config.toml
num_hidden_layers = 11
hidden_size = 96
num_attention_heads = 3
num_key_value_heads = 3
head_dim = 32
intermediate_size = 576
vocab_size = 8192
hidden_act = "gelu"
norm = "layernorm"
norm_place = "pre"
norm_eps = 1e-06
positions = "learned"
qk_norm = false
attn_scale = 0.177
bias = "none"
tie_word_embeddings = true
parallel_block = false
init = "normal"
init_std_qkv = 0.051
init_std_o = 0.0109
init_std_up = 0.051
init_std_down = 0.0109
optimizer = "muon_variant"
learning_rate = 0.00894
lr_mult_o = 3.0
beta1 = 0.95
lr_head = 0.0107
max_grad_norm = 2.0
warmup_steps = 200
schedule = "wsd"
decay_fraction = 0.724
decay_shape = "linear"
final_lr_fraction = 0.0
batch_tokens = 32768
max_seq_len = 256
doc_mask = true
train_tokens = 159800000
max_steps = 4877
dataset = "wikipedia_en"
Each number is 200 + 40 x the weight over its row's rms, rounded and kept within 0 to 999. Layers, rows and columns count from 0. The size before them is the row's rms in percent of the matrix's.

# k: layer 6 attention key, 96x96, rms 0.21, rows 7-31, columns 0-95
# q: layer 6 attention query, 96x96, rms 0.218, rows 8-31, columns 0-95
# v: layer 6 attention value, 96x96, rms 0.166, rows 0-11, columns 0-95
# o: layer 6 attention output (transposed), 96x96, rms 0.597, rows 0-10, columns 0-95
k7,111,177,201,198,108,128,149,189,260,147,275,216,185,193,260,227,208,280,202,154,238,237,197,209,186,252,236,246,173,197,223,281,211,178,180,188,211,202,189,233,215,259,221,240,159,196,229,212,212,170,197,228,178,186,259,168,171,222,183,229,161,153,167,238,224,194,300,265,158,193,142,114,144,137,240,265,232,189,137,146,219,225,175,188,202,177,198,185,97,211,225,188,204,198,130,210,183
q8,119,236,215,244,163,147,198,118,211,215,173,226,150,235,226,216,133,165,201,192,247,154,215,143,242,248,180,227,179,168,217,195,170,154,269,192,184,218,161,275,207,174,213,217,251,154,193,197,218,255,141,168,277,150,232,213,209,219,161,189,244,217,231,257,238,241,229,181,262,160,156,196,266,177,168,251,257,128,187,302,274,168,121,176,215,174,141,184,236,186,175,205,195,164,167,175,249
k8,125,203,256,221,149,180,150,161,227,223,217,239,160,255,203,232,168,192,163,194,237,123,245,129,229,219,205,191,216,154,191,164,191,191,271,228,236,279,191,222,181,197,194,312,243,133,203,185,226,246,164,143,282,180,215,200,242,211,187,204,200,206,224,213,216,213,136,156,221,146,194,161,245,240,192,245,174,113,208,224,188,245,82,179,219,191,133,251,199,218,125,204,174,171,173,186,249
q9,122,168,170,108,123,206,176,283,249,219,195,195,203,183,146,210,215,235,245,223,197,122,200,225,303,187,164,240,210,190,210,224,163,233,229,160,255,153,172,222,178,208,159,231,186,191,177,244,204,161,203,216,125,193,192,166,188,215,249,183,204,126,203,261,164,225,205,183,227,226,187,142,204,202,177,153,169,139,214,234,225,143,249,192,152,275,222,206,183,203,237,233,272,306,102,206,183
k9,127,216,225,191,204,177,207,251,206,147,255,233,175,234,237,194,186,217,209,235,217,139,242,244,247,148,153,262,199,205,177,224,191,168,163,124,243,145,214,214,178,222,149,204,158,129,183,317,184,169,174,204,130,185,180,116,185,238,188,260,240,175,245,265,206,221,237,211,224,186,168,217,199,233,224,160,159,117,233,214,272,139,228,223,162,249,170,238,146,169,218,118,241,230,151,179,238
q10,107,151,170,193,234,203,156,275,135,189,187,176,175,234,207,139,198,233,201,221,124,168,136,217,187,206,248,199,238,198,305,187,223,203,270,182,159,238,258,239,136,251,157,254,140,181,130,246,189,219,188,216,223,206,202,108,186,185,212,279,198,153,188,169,257,156,195,226,232,217,262,291,239,236,167,144,183,170,177,220,187,141,204,191,203,238,178,204,219,228,157,187,191,178,140,151,146
k10,111,163,199,165,258,198,184,254,109,140,246,217,178,169,228,201,181,248,190,190,191,152,145,238,188,229,272,191,197,211,260,191,155,202,254,169,106,219,272,201,187,193,224,238,227,217,222,214,208,216,250,200,226,251,172,133,216,238,215,265,153,206,185,215,217,214,196,239,215,174,188,295,298,159,169,161,198,234,177,198,188,171,240,156,180,222,140,265,164,126,173,176,258,197,107,150,182
q11,115,204,155,270,162,219,211,213,295,219,170,210,112,214,198,177,196,176,214,242,224,187,207,262,167,205,200,173,159,185,209,222,258,162,158,308,178,153,224,192,191,235,206,224,140,155,197,195,231,117,214,221,204,159,166,170,219,201,217,272,167,201,193,232,204,208,144,260,248,211,174,177,205,185,195,241,160,272,217,231,259,267,192,185,198,201,171,104,106,211,191,101,239,221,155,243,162
k11,122,197,195,263,237,186,225,228,273,224,225,180,184,283,237,209,215,266,189,248,204,219,177,251,161,149,172,162,159,212,267,222,237,148,231,304,179,182,202,178,149,177,254,222,120,181,169,267,236,241,160,176,236,245,182,231,229,281,147,194,170,178,169,254,187,205,127,221,209,204,207,127,190,186,170,240,200,240,239,179,192,205,209,206,143,212,170,124,113,180,195,129,196,165,183,259,214
q12,118,234,224,196,237,184,230,217,243,215,278,165,182,190,122,197,113,222,197,209,226,210,190,211,234,233,136,172,196,216,168,227,207,187,158,201,187,267,246,142,215,197,262,176,232,220,146,200,203,191,250,210,146,178,154,169,183,185,212,270,129,217,274,228,180,218,222,271,217,168,202,253,137,165,110,261,241,199,210,247,157,142,194,163,95,168,221,281,191,173,153,198,164,149,244,241,195
k12,120,186,209,221,244,199,268,157,289,181,287,155,220,198,110,133,137,220,277,225,208,209,177,169,145,172,213,211,219,125,249,300,261,197,151,215,198,183,242,143,186,248,226,224,224,237,220,224,219,190,229,256,206,164,193,179,170,198,192,212,152,173,156,224,129,209,165,175,213,151,239,169,140,211,156,200,232,154,210,249,141,221,250,207,203,168,248,181,183,255,202,203,132,131,208,196,167
q13,105,201,219,123,217,196,183,206,179,167,210,250,225,183,155,228,266,185,145,196,216,167,120,222,176,246,212,170,195,172,246,186,200,155,189,208,250,147,214,248,145,128,267,130,211,247,110,172,204,180,230,229,198,281,251,231,161,220,150,248,210,211,67,172,201,141,173,208,239,155,186,230,185,227,216,175,215,194,180,161,168,204,130,254,268,177,208,218,179,226,233,184,257,223,247,230,149
k13,113,166,140,142,206,193,226,245,214,192,166,222,173,181,232,273,244,199,240,148,101,161,174,224,210,187,178,211,175,170,260,204,217,158,219,251,165,139,194,258,208,202,280,175,288,276,152,198,125,126,263,201,208,218,236,175,147,168,192,203,179,144,182,208,240,147,221,113,171,247,229,245,237,243,196,215,248,166,181,187,223,228,145,251,218,177,168,173,185,253,233,141,226,227,183,208,153
q14,102,194,154,200,187,289,258,208,189,188,182,255,224,120,220,179,253,238,228,219,265,266,120,236,242,166,241,128,221,202,183,177,248,186,288,172,146,199,205,142,249,254,232,152,146,211,182,181,226,189,154,221,156,165,210,204,207,181,190,169,230,199,167,229,201,91,283,165,167,139,218,211,220,215,201,180,197,116,177,151,260,240,209,232,190,231,186,191,223,205,245,197,244,190,230,172,133
k14,112,193,129,198,154,244,229,154,169,254,217,221,303,161,219,263,245,151,219,154,186,211,197,246,205,186,217,177,151,243,189,176,198,174,257,225,188,143,226,224,237,279,141,188,136,157,224,182,257,154,166,212,145,163,220,206,217,225,207,207,185,171,183,197,169,155,238,171,182,173,200,160,263,262,196,157,242,200,167,199,156,264,188,316,144,176,153,213,219,129,197,233,225,125,256,196,151
q15,101,230,261,197,218,288,217,260,155,223,172,184,203,127,170,134,180,181,211,233,285,149,190,203,135,258,238,272,201,228,214,166,248,205,179,133,177,163,190,189,171,252,182,261,183,207,180,235,170,213,172,193,247,194,204,239,208,192,170,212,174,216,205,215,182,229,186,190,211,166,167,304,251,207,246,193,203,133,183,210,136,94,231,258,239,209,210,208,135,260,127,211,174,114,204,216,185
k15,113,135,204,174,173,182,226,264,178,235,270,154,193,165,153,214,112,126,178,221,243,185,196,155,186,255,188,197,162,225,191,175,171,271,248,164,133,151,191,253,155,226,173,249,183,197,187,185,190,174,164,222,268,199,229,251,266,211,202,260,198,229,168,239,165,163,213,219,133,263,216,294,281,158,213,263,184,152,153,249,175,123,194,206,218,226,238,229,186,236,189,212,203,147,203,257,209
q16,103,243,226,223,189,241,107,243,171,218,236,253,177,194,203,101,258,223,218,191,223,196,154,237,187,220,204,179,199,197,259,204,192,206,262,145,191,217,183,269,120,184,232,177,164,153,197,201,232,252,156,207,191,208,238,221,202,204,179,161,207,171,213,133,221,151,172,206,153,115,206,164,117,148,192,262,178,200,270,167,234,242,255,262,147,140,177,138,146,200,241,214,247,239,192,257,260
k16,110,234,206,219,183,217,180,206,138,182,230,249,202,182,216,210,207,214,217,212,153,173,215,172,250,160,171,139,165,202,230,255,208,246,290,237,235,155,180,189,190,239,179,174,255,180,180,225,208,135,248,211,246,221,229,230,158,214,159,215,256,164,226,178,218,268,123,197,177,188,152,199,99,114,201,266,193,219,147,150,202,262,233,203,122,104,237,223,132,162,207,213,270,250,155,211,241
q17,100,312,144,184,224,142,192,222,198,192,179,197,147,166,232,178,204,222,274,203,125,178,161,200,175,222,225,171,211,213,228,223,193,163,239,194,193,154,206,177,271,162,198,245,186,200,95,270,228,219,248,168,273,145,182,231,164,230,175,166,209,236,129,180,283,238,242,204,148,234,267,236,240,152,210,159,186,196,180,205,204,254,240,169,132,251,227,214,166,123,214,213,279,222,181,202,191
k17,104,233,257,242,152,201,182,168,132,232,185,189,232,234,207,156,245,196,217,152,110,218,209,243,166,215,274,226,265,262,203,199,202,170,261,209,161,143,228,181,257,183,158,287,226,191,125,255,240,227,233,198,212,169,161,201,142,168,221,151,196,185,164,209,243,187,202,175,158,233,212,211,229,175,281,150,191,154,187,203,156,246,245,149,153,212,155,213,161,147,278,187,279,140,171,220,242
q18,116,255,147,201,188,189,271,190,155,165,164,194,208,190,230,168,153,217,251,137,141,227,189,213,237,225,233,248,286,194,202,268,142,211,228,220,255,162,190,165,225,186,229,163,108,189,194,177,214,266,193,233,165,187,234,214,200,180,211,171,177,188,263,295,198,214,248,182,230,164,163,173,130,227,182,275,174,162,233,159,223,197,196,216,152,197,186,229,130,281,198,145,201,118,179,293,177
k18,116,190,215,192,192,192,206,174,160,239,194,255,160,216,157,159,213,187,224,175,161,218,205,251,202,236,186,270,175,209,250,284,235,191,158,180,198,147,209,231,226,230,145,164,96,130,210,189,220,237,265,187,272,238,302,228,228,185,190,220,193,266,274,279,189,266,166,212,298,176,125,218,173,218,184,183,171,180,178,123,184,229,193,181,146,205,206,131,181,230,198,207,233,171,221,192,142
q19,107,217,151,122,222,207,204,225,265,198,215,235,190,249,159,188,208,180,173,238,244,181,212,241,155,240,147,179,178,208,157,172,147,272,195,141,218,140,167,226,197,196,188,204,166,90,241,203,108,239,196,256,190,252,216,154,294,147,249,138,237,250,262,166,282,180,257,149,236,181,181,188,235,177,135,186,186,198,180,286,192,187,189,178,160,211,218,189,184,206,225,250,214,186,217,242,238
k19,108,188,234,172,165,230,163,163,247,128,188,194,176,189,209,155,215,188,226,242,220,149,237,226,261,184,180,182,173,200,202,191,147,239,161,178,232,159,166,98,224,272,228,233,215,118,270,205,230,150,204,202,256,269,261,171,250,154,149,235,183,233,225,205,297,175,232,138,210,127,155,211,205,145,186,230,174,165,176,287,154,203,215,231,217,231,221,189,111,252,172,170,207,206,218,222,242
q20,109,155,210,173,235,172,176,161,222,191,176,268,181,271,141,169,221,203,226,119,189,259,196,149,197,177,182,237,227,203,138,140,202,182,251,181,161,220,190,237,227,227,231,220,172,244,227,218,234,107,201,202,165,193,211,217,299,204,181,204,163,154,208,124,241,202,205,223,243,174,246,194,248,189,205,159,234,273,147,159,174,94,166,187,189,195,198,294,158,149,203,165,292,249,169,205,229
k20,115,173,147,163,219,142,140,286,239,210,181,279,184,209,194,241,171,203,272,95,177,212,171,173,194,187,185,254,177,149,120,218,199,261,231,219,255,226,166,183,287,250,221,224,164,235,183,200,291,186,148,246,206,156,212,210,232,233,227,199,155,173,216,153,247,198,219,174,240,222,187,221,218,159,191,123,201,192,145,169,173,160,252,159,180,184,250,248,212,197,169,125,210,239,145,213,237
q21,115,239,216,217,169,154,214,147,178,236,181,60,207,165,201,189,214,152,142,197,189,163,190,222,157,215,233,226,224,259,151,139,233,213,239,213,163,313,241,201,197,128,154,304,207,215,244,179,176,231,263,192,276,209,232,223,160,195,182,179,237,274,180,212,168,164,143,210,212,199,186,221,171,204,184,201,151,216,207,161,205,201,162,107,242,190,250,193,287,194,173,248,210,193,205,226,221
k21,121,239,221,259,285,206,198,158,178,195,150,107,251,137,255,147,205,176,144,225,143,206,228,210,172,258,259,168,183,147,178,219,207,131,204,199,201,278,212,242,268,169,175,249,280,215,188,232,140,239,153,245,200,171,243,225,159,238,199,164,234,293,163,184,203,142,225,221,198,148,150,208,207,213,172,257,201,164,227,162,165,185,261,208,264,186,222,178,200,210,146,165,178,154,209,171,226
q22,102,130,156,205,152,193,189,178,202,202,190,258,164,134,150,156,174,158,172,225,182,205,336,209,235,259,221,205,260,252,208,202,202,207,248,235,240,258,105,191,261,151,194,132,171,168,157,241,203,228,216,178,202,154,217,174,189,166,178,215,298,251,184,217,223,239,173,261,205,188,178,242,231,178,177,146,233,171,204,199,159,207,130,268,232,189,194,169,246,186,160,194,133,231,227,254,219
k22,106,129,173,251,207,188,301,168,254,145,180,244,195,187,241,194,114,225,189,194,180,195,232,177,226,269,228,251,150,227,167,182,114,123,265,187,211,241,154,204,256,175,227,142,190,156,205,228,177,198,242,152,246,202,267,166,211,162,194,201,161,180,109,195,156,193,160,198,188,165,222,207,224,179,259,211,222,169,187,154,161,267,247,261,225,212,182,170,240,174,157,183,241,222,272,265,215
q23,111,168,263,180,170,280,284,203,227,190,210,182,193,182,226,291,277,214,141,207,193,205,193,122,176,156,157,198,161,176,213,141,296,297,177,188,287,233,193,146,205,177,174,176,244,121,132,215,202,191,171,185,145,234,215,221,194,213,171,215,235,241,210,147,231,198,178,166,193,249,228,233,157,232,216,235,155,159,207,194,248,202,230,235,198,230,142,214,97,185,161,202,232,211,168,205,204
k23,111,209,230,122,152,225,224,190,209,290,180,178,137,168,241,221,179,252,131,180,202,221,131,166,172,184,218,226,200,215,259,189,173,265,208,173,174,156,204,171,198,167,213,157,266,126,151,193,195,227,180,215,133,289,201,182,202,243,238,220,242,182,204,132,198,209,279,138,166,204,257,120,183,208,186,214,255,173,186,167,285,237,265,201,211,238,197,142,99,215,217,212,217,200,207,175,170
q24,116,269,196,132,157,192,239,179,201,213,260,213,154,235,230,107,194,192,190,202,268,246,214,144,178,169,149,260,238,155,263,164,169,237,169,279,112,216,167,222,193,214,244,155,210,206,213,140,201,224,151,162,157,210,171,248,219,193,184,242,248,245,289,193,236,165,173,160,212,207,159,237,270,223,172,203,170,219,238,173,151,218,224,192,223,195,211,186,248,275,235,212,195,96,190,196,146
k24,125,217,138,214,162,158,197,192,224,163,270,174,174,214,268,190,204,220,187,183,233,186,260,192,253,167,128,247,255,179,308,177,174,210,159,211,181,223,178,209,210,181,227,174,208,184,196,33,218,157,170,218,178,157,191,297,226,184,198,252,178,240,236,158,184,168,160,197,215,218,154,203,283,233,186,214,157,226,202,160,149,191,215,223,257,184,260,191,166,207,181,276,189,137,183,236,211
q25,106,184,196,201,207,243,155,182,162,202,168,213,227,158,142,214,203,233,162,239,147,199,82,258,162,224,143,204,151,233,143,181,215,191,217,166,217,187,150,199,234,217,235,143,246,204,193,156,192,200,161,191,249,103,171,193,163,267,249,219,226,221,278,134,230,148,186,211,201,215,263,203,284,279,237,181,206,214,206,206,196,217,120,142,201,146,161,239,248,213,232,216,182,233,193,300,192
k25,113,155,146,247,242,251,179,195,236,197,181,171,248,173,205,221,225,98,171,179,179,168,146,154,185,195,212,197,187,228,229,144,182,215,110,161,200,98,181,215,212,257,201,209,232,254,270,189,195,216,256,139,227,233,264,258,202,253,231,215,245,220,201,119,217,163,183,154,175,175,176,245,262,209,222,132,166,184,225,171,234,234,199,168,163,209,116,257,191,221,222,268,152,175,183,222,267
q26,117,160,120,252,185,163,255,243,225,192,236,150,179,201,208,123,223,187,173,275,183,230,135,186,174,238,185,198,206,258,205,236,271,169,168,227,174,221,223,171,206,162,217,198,262,240,210,257,174,203,204,178,174,173,269,164,159,236,167,201,193,111,178,238,236,222,211,216,289,142,131,207,120,211,120,213,171,195,226,217,214,256,146,264,149,188,284,172,198,230,186,165,237,217,247,199,152
k26,116,188,154,223,155,138,278,187,203,208,203,202,196,220,241,148,167,242,184,271,177,216,116,240,185,199,282,221,155,231,198,163,181,209,106,247,222,174,227,232,175,207,234,196,257,253,141,250,213,178,211,154,199,114,203,155,148,255,217,202,205,259,245,233,214,198,164,249,256,189,185,193,186,145,213,199,240,226,185,176,212,244,134,254,107,184,262,167,166,202,150,151,193,224,283,177,196
q27,116,149,171,183,177,142,192,305,210,189,117,190,140,198,226,198,125,201,263,196,198,280,181,131,264,179,171,234,152,159,212,322,228,230,204,222,147,156,238,199,169,149,201,215,237,221,173,190,116,193,163,217,184,150,286,162,193,180,223,140,187,162,139,206,233,269,171,182,166,205,263,188,186,238,190,211,234,210,192,211,225,222,216,213,229,165,200,279,202,215,224,242,233,228,213,175,232
k27,116,239,245,200,139,198,205,231,212,242,104,227,146,173,200,235,206,196,171,195,205,195,198,172,239,155,216,229,151,166,300,214,223,236,174,207,204,160,253,198,175,177,135,211,213,197,202,240,208,159,169,178,146,81,270,140,183,206,209,151,201,203,155,219,223,172,119,268,204,219,196,215,243,274,242,158,201,317,194,243,155,197,169,206,168,210,203,241,152,218,252,234,216,240,172,133,170
q28,102,150,205,179,213,203,235,245,209,134,268,141,146,166,179,222,158,148,166,239,232,216,215,238,238,181,197,229,239,170,217,197,199,138,281,196,217,164,192,224,157,255,194,255,257,186,158,223,242,226,232,118,140,140,215,217,167,273,183,231,191,261,219,154,154,218,218,202,256,212,230,152,176,215,186,117,214,313,237,221,253,152,154,188,184,194,191,132,207,187,147,223,135,144,214,191,173
k28,104,169,208,179,212,219,265,262,186,198,224,200,234,163,204,203,195,226,237,256,277,132,142,215,193,227,241,179,177,233,198,162,231,183,224,207,227,222,228,178,201,195,247,257,250,170,125,161,274,244,217,223,147,197,252,219,186,158,172,286,288,178,246,115,144,208,210,262,145,175,208,161,229,203,229,191,197,233,154,170,202,177,134,94,195,181,144,177,199,150,185,134,159,132,206,231,202
q29,115,207,239,206,152,161,205,214,162,206,216,181,189,213,219,248,238,276,234,139,169,229,228,227,211,276,121,189,122,101,182,113,170,177,179,194,148,210,170,171,214,226,170,258,135,255,179,176,231,188,208,273,162,270,140,156,180,198,177,188,238,234,178,112,205,253,247,199,122,184,202,241,207,204,218,233,210,206,197,165,219,265,182,212,204,262,196,139,177,265,231,239,219,214,270,201,183
k29,110,190,198,164,210,146,182,203,245,142,217,180,226,182,195,197,286,188,177,139,255,223,234,185,175,189,141,239,176,178,145,163,224,203,170,224,134,263,112,203,179,245,211,213,139,221,184,172,211,162,194,231,253,231,183,208,125,106,216,231,261,217,136,151,263,306,160,213,175,231,240,229,231,187,193,236,295,191,218,212,227,194,213,204,196,161,226,156,180,199,232,222,309,176,190,159,179
q30,116,227,203,237,128,227,196,220,185,176,241,268,189,238,282,174,134,217,145,200,169,216,143,235,127,217,262,234,218,223,249,105,148,254,221,167,181,215,179,122,203,167,248,210,233,201,206,281,218,160,140,216,196,214,180,204,233,182,192,143,166,184,199,235,145,155,190,246,209,220,257,282,192,161,242,251,213,164,159,155,170,265,162,181,211,202,202,262,175,261,166,251,221,189,185,134,210
k30,115,238,161,223,213,227,188,150,180,277,247,203,129,131,233,249,208,204,204,250,215,178,179,211,120,216,215,277,291,171,155,138,181,228,155,194,119,223,224,220,158,177,249,176,197,239,217,259,280,185,155,194,203,242,225,268,165,180,203,171,198,213,154,193,161,203,190,202,229,271,234,193,225,168,275,154,144,151,123,187,147,189,196,221,140,169,227,229,160,207,148,265,231,199,159,207,222
q31,108,188,204,185,137,274,123,219,174,198,154,247,235,250,227,208,219,144,243,241,188,203,218,199,218,198,173,146,199,263,161,253,156,230,203,212,233,188,194,191,236,221,180,225,217,195,145,198,198,304,280,157,147,175,173,263,241,169,206,169,180,159,161,177,210,150,332,196,140,224,225,211,157,233,266,172,159,214,216,233,166,200,229,247,186,202,187,170,175,150,198,244,274,178,108,160,187
k31,113,248,244,194,163,254,149,200,201,155,208,231,223,206,149,211,197,203,225,222,205,172,132,207,261,158,170,198,171,254,152,220,212,196,226,234,239,201,229,230,143,210,93,164,204,168,171,199,207,251,248,232,209,179,218,232,235,157,255,165,183,168,127,208,205,125,325,204,178,212,200,245,155,258,268,242,186,244,145,202,205,257,226,209,199,249,240,116,180,145,178,218,211,200,96,191,186
v0,092,203,129,218,242,141,225,233,225,130,255,255,139,233,205,192,207,227,267,177,138,163,211,174,250,236,234,246,115,203,198,213,187,206,227,206,195,144,171,192,189,257,216,143,231,152,254,208,230,145,237,141,240,186,251,181,274,185,209,166,213,138,196,170,273,171,163,280,183,210,214,226,202,160,118,213,169,166,172,162,214,210,226,203,203,228,146,254,174,174,125,194,159,212,234,292,236
o0,092,224,242,223,242,176,226,215,145,224,185,229,302,202,200,238,177,206,217,209,217,175,215,173,172,210,119,157,117,180,197,221,193,238,170,186,230,200,174,204,210,182,245,269,286,201,133,191,157,229,157,191,223,218,171,162,123,212,167,204,247,207,174,235,131,230,294,146,225,225,212,146,255,191,148,183,240,193,174,182,190,201,147,211,280,147,308,212,226,208,191,222,140,169,237,121,171
v1,096,153,168,293,190,179,158,195,182,231,103,200,253,274,281,181,199,255,224,208,215,103,188,196,201,193,175,237,193,183,145,259,220,265,212,197,173,213,169,257,216,235,201,189,268,218,153,125,262,218,182,163,157,168,204,174,172,175,200,180,224,256,133,249,201,150,194,133,173,229,265,180,165,185,169,183,193,230,156,223,233,157,257,178,231,203,159,268,255,223,214,214,159,137,162,212,175
o1,099,189,217,119,214,168,194,218,220,190,279,142,208,90,210,212,226,226,146,160,267,180,226,204,225,274,148,193,162,195,193,284,159,187,136,149,197,172,245,202,220,179,198,173,158,216,160,235,75,169,212,285,125,247,225,214,201,180,227,184,269,180,230,236,174,200,191,174,208,187,174,190,218,208,225,176,134,220,262,159,164,232,185,211,195,211,260,166,193,236,212,196,246,219,230,253,272
v2,100,188,199,177,189,236,132,222,228,293,203,187,186,200,113,210,200,137,144,142,157,216,193,203,136,230,269,209,239,106,159,230,219,205,200,241,143,103,213,163,268,186,216,203,171,208,257,270,184,162,250,164,217,191,239,195,163,152,125,168,178,220,239,247,298,210,199,205,216,242,212,212,234,193,240,150,221,232,159,182,229,179,269,220,236,180,235,188,184,210,147,217,192,182,260,229,245
o2,098,271,244,223,169,200,266,188,201,158,215,228,226,238,198,163,132,292,166,258,240,199,251,158,244,201,176,186,226,195,208,190,172,115,188,265,211,194,189,237,219,199,190,181,225,173,226,229,170,298,226,168,149,241,108,218,140,245,196,258,255,246,169,195,149,213,199,197,221,180,190,207,171,206,219,233,187,126,257,211,237,258,218,206,217,151,166,172,191,169,196,150,168,149,139,120,116
v3,098,202,207,239,162,176,235,205,208,132,170,146,140,180,229,218,184,77,187,247,221,147,229,153,193,231,236,139,248,188,252,204,145,180,185,182,193,260,235,160,220,149,219,197,234,176,168,134,222,172,202,189,267,177,143,152,240,198,204,185,124,226,260,248,129,232,277,186,200,199,188,310,219,203,232,245,213,183,236,235,190,217,238,193,182,225,148,255,157,166,234,154,179,258,190,155,170
o3,098,206,184,189,224,233,248,211,229,179,236,225,251,201,219,202,230,145,254,181,224,235,214,236,54,157,248,237,231,240,223,156,233,217,173,153,258,158,222,194,212,277,241,95,143,189,185,182,258,206,175,216,156,207,206,224,187,204,217,223,238,200,253,201,192,173,254,194,222,146,183,151,136,183,179,204,221,194,189,197,161,213,127,209,224,175,230,81,131,259,204,257,205,144,175,212,159
v4,093,101,248,167,129,249,185,265,212,138,193,190,217,250,173,214,228,190,174,295,211,207,212,199,122,165,199,194,187,275,212,203,247,243,228,260,246,187,205,188,193,182,174,210,184,180,158,222,115,183,156,167,243,214,207,154,189,160,200,225,224,116,210,239,238,187,236,281,230,180,233,209,121,184,220,211,280,236,175,136,241,176,206,237,164,201,221,272,263,152,129,184,223,192,178,188,226
o4,091,195,198,192,190,164,239,215,163,230,234,201,147,203,119,251,146,187,251,192,196,216,234,161,245,164,169,219,213,159,231,186,187,130,152,216,202,204,223,187,249,256,240,256,204,211,259,196,231,232,126,257,176,223,199,285,205,190,149,163,176,283,277,88,155,185,197,166,190,236,161,249,210,168,238,289,169,217,161,177,170,156,198,130,245,208,151,212,189,233,169,154,164,212,245,238,254
v5,094,236,157,192,116,230,205,242,246,196,256,232,239,208,139,229,175,179,229,133,264,275,175,184,259,227,244,140,155,245,322,174,164,178,197,174,132,204,179,216,202,190,170,137,190,173,212,165,262,265,185,116,277,196,169,148,184,221,183,173,158,179,169,200,204,197,194,148,196,204,175,158,215,200,164,256,225,217,228,189,183,186,237,186,228,233,255,222,224,261,217,211,258,172,169,243,281
o5,085,186,145,186,164,234,225,194,142,254,251,124,177,150,300,156,209,175,235,242,123,166,192,252,152,184,253,174,225,244,113,189,130,198,176,250,228,222,189,177,195,233,198,210,215,274,236,208,113,205,125,242,208,207,251,206,239,133,267,206,157,251,182,165,223,185,227,190,257,192,214,242,230,140,172,167,221,158,210,250,225,144,189,251,168,231,213,220,237,202,163,175,190,251,202,157,203
v6,088,157,196,245,221,134,150,235,196,214,253,208,182,208,139,162,274,208,176,199,186,179,271,259,215,250,143,225,200,146,126,220,215,230,280,222,233,168,241,193,186,161,216,245,219,182,180,107,260,196,213,215,222,231,166,121,156,190,153,185,253,231,147,239,169,243,217,189,178,158,286,266,110,217,179,174,204,239,124,196,243,194,227,197,170,191,181,149,244,209,136,237,195,193,211,247,185
o6,084,210,170,193,190,218,180,202,135,210,172,146,187,188,152,195,191,247,205,186,221,193,180,145,211,162,246,279,125,228,180,171,237,160,143,216,195,171,212,198,209,178,206,170,243,202,233,252,228,159,156,224,210,180,147,227,228,161,170,163,271,139,189,205,249,148,194,193,278,315,276,133,212,263,224,122,167,162,271,234,209,206,232,189,287,166,159,301,184,171,208,220,162,195,223,223,203
v7,083,271,143,153,178,187,225,258,162,227,297,239,201,241,284,221,135,251,140,176,247,229,200,227,165,211,224,145,166,230,211,177,199,160,207,183,251,239,194,161,264,255,170,249,200,221,219,217,195,149,213,176,293,190,171,235,213,240,236,207,173,220,142,252,201,170,194,121,190,188,203,240,78,109,166,197,173,210,228,162,241,174,218,230,208,184,217,252,196,225,196,223,149,158,232,205,181
o7,095,162,244,181,218,245,236,177,218,263,193,190,222,123,184,188,190,99,227,220,173,149,146,120,254,194,203,218,202,194,242,247,185,214,237,213,255,179,228,153,226,195,203,144,207,212,111,165,208,289,234,143,189,186,267,207,247,141,139,213,207,259,217,197,291,147,184,197,170,228,214,255,275,241,194,152,203,220,165,221,206,214,199,131,244,183,164,121,167,195,163,264,205,165,215,208,196
v8,104,236,270,222,127,178,255,243,223,303,199,220,198,235,223,171,243,236,154,151,234,170,160,244,265,170,217,195,204,236,260,208,137,158,297,195,207,249,220,216,217,221,185,198,236,208,159,170,222,219,158,136,219,179,177,156,111,193,209,234,139,186,226,122,158,179,220,176,191,284,215,172,197,188,228,217,109,216,184,174,124,144,187,213,167,140,199,198,211,177,182,156,255,257,198,227,189
o8,090,231,162,223,217,224,177,129,210,205,232,210,171,214,153,186,185,149,159,226,213,178,187,225,148,259,204,135,180,194,121,150,212,232,222,182,183,184,164,187,135,157,120,170,207,257,295,157,112,213,199,183,279,145,236,209,272,216,225,241,228,236,234,210,265,258,115,216,233,229,147,136,248,219,236,220,194,220,196,270,195,211,195,175,187,201,245,222,179,253,156,140,206,169,257,241,204
v9,086,241,211,232,173,183,228,239,124,192,156,230,253,169,267,246,144,221,243,189,174,135,109,188,187,153,196,174,234,196,210,245,193,224,240,196,205,174,170,177,182,195,167,224,211,212,176,213,183,155,280,178,198,228,206,308,226,157,239,208,283,224,178,198,227,137,245,196,158,102,214,246,195,168,255,260,155,198,192,209,235,192,251,181,213,267,193,140,219,245,185,163,128,199,196,173,105
o9,085,225,190,149,159,133,149,162,307,265,211,182,181,224,219,185,194,147,167,182,218,254,217,216,203,227,154,164,180,169,174,199,230,162,182,247,154,199,157,204,189,186,275,226,208,177,218,209,208,205,217,174,176,175,255,128,150,124,223,146,201,232,198,276,236,177,180,174,165,260,191,188,155,157,160,185,297,189,199,183,156,242,163,231,266,180,211,204,197,220,241,307,179,249,229,203,304
v10,097,246,193,218,177,163,277,193,141,228,230,233,172,241,175,220,246,182,238,120,149,200,239,233,200,194,204,140,116,246,219,253,170,211,231,214,202,126,208,117,233,133,214,176,283,222,208,204,238,213,257,206,175,215,219,156,177,273,170,196,195,234,212,181,166,186,286,159,204,168,144,190,149,174,241,185,198,228,242,143,206,242,240,197,247,236,168,223,261,266,135,225,159,183,146,132,218
o10,085,206,210,220,117,221,203,248,190,215,218,171,260,177,234,208,235,200,210,237,229,211,208,176,234,184,176,260,213,149,194,175,121,219,155,251,127,231,154,155,195,233,218,155,148,234,197,276,251,125,221,193,195,239,172,216,240,162,172,172,181,135,189,237,234,171,239,140,184,226,202,283,289,177,238,192,161,189,140,287,120,188,191,266,227,242,268,192,137,193,179,230,164,164,157,192,164
v11,090,237,182,140,251,211,208,210,192,75,210,150,200,184,189,242,291,179,234,239,182,180,214,194,133,228,216,187,185,132,209,209,236,247,205,219,180,180,183,196,173,245,260,116,225,228,146,161,138,155,207,220,141,178,152,224,213,179,129,177,220,334,207,219,194,206,218,202,169,235,234,211,219,133,197,237,239,200,211,188,228,284,202,124,202,275,193,189,161,192,188,170,251,214,175,195,151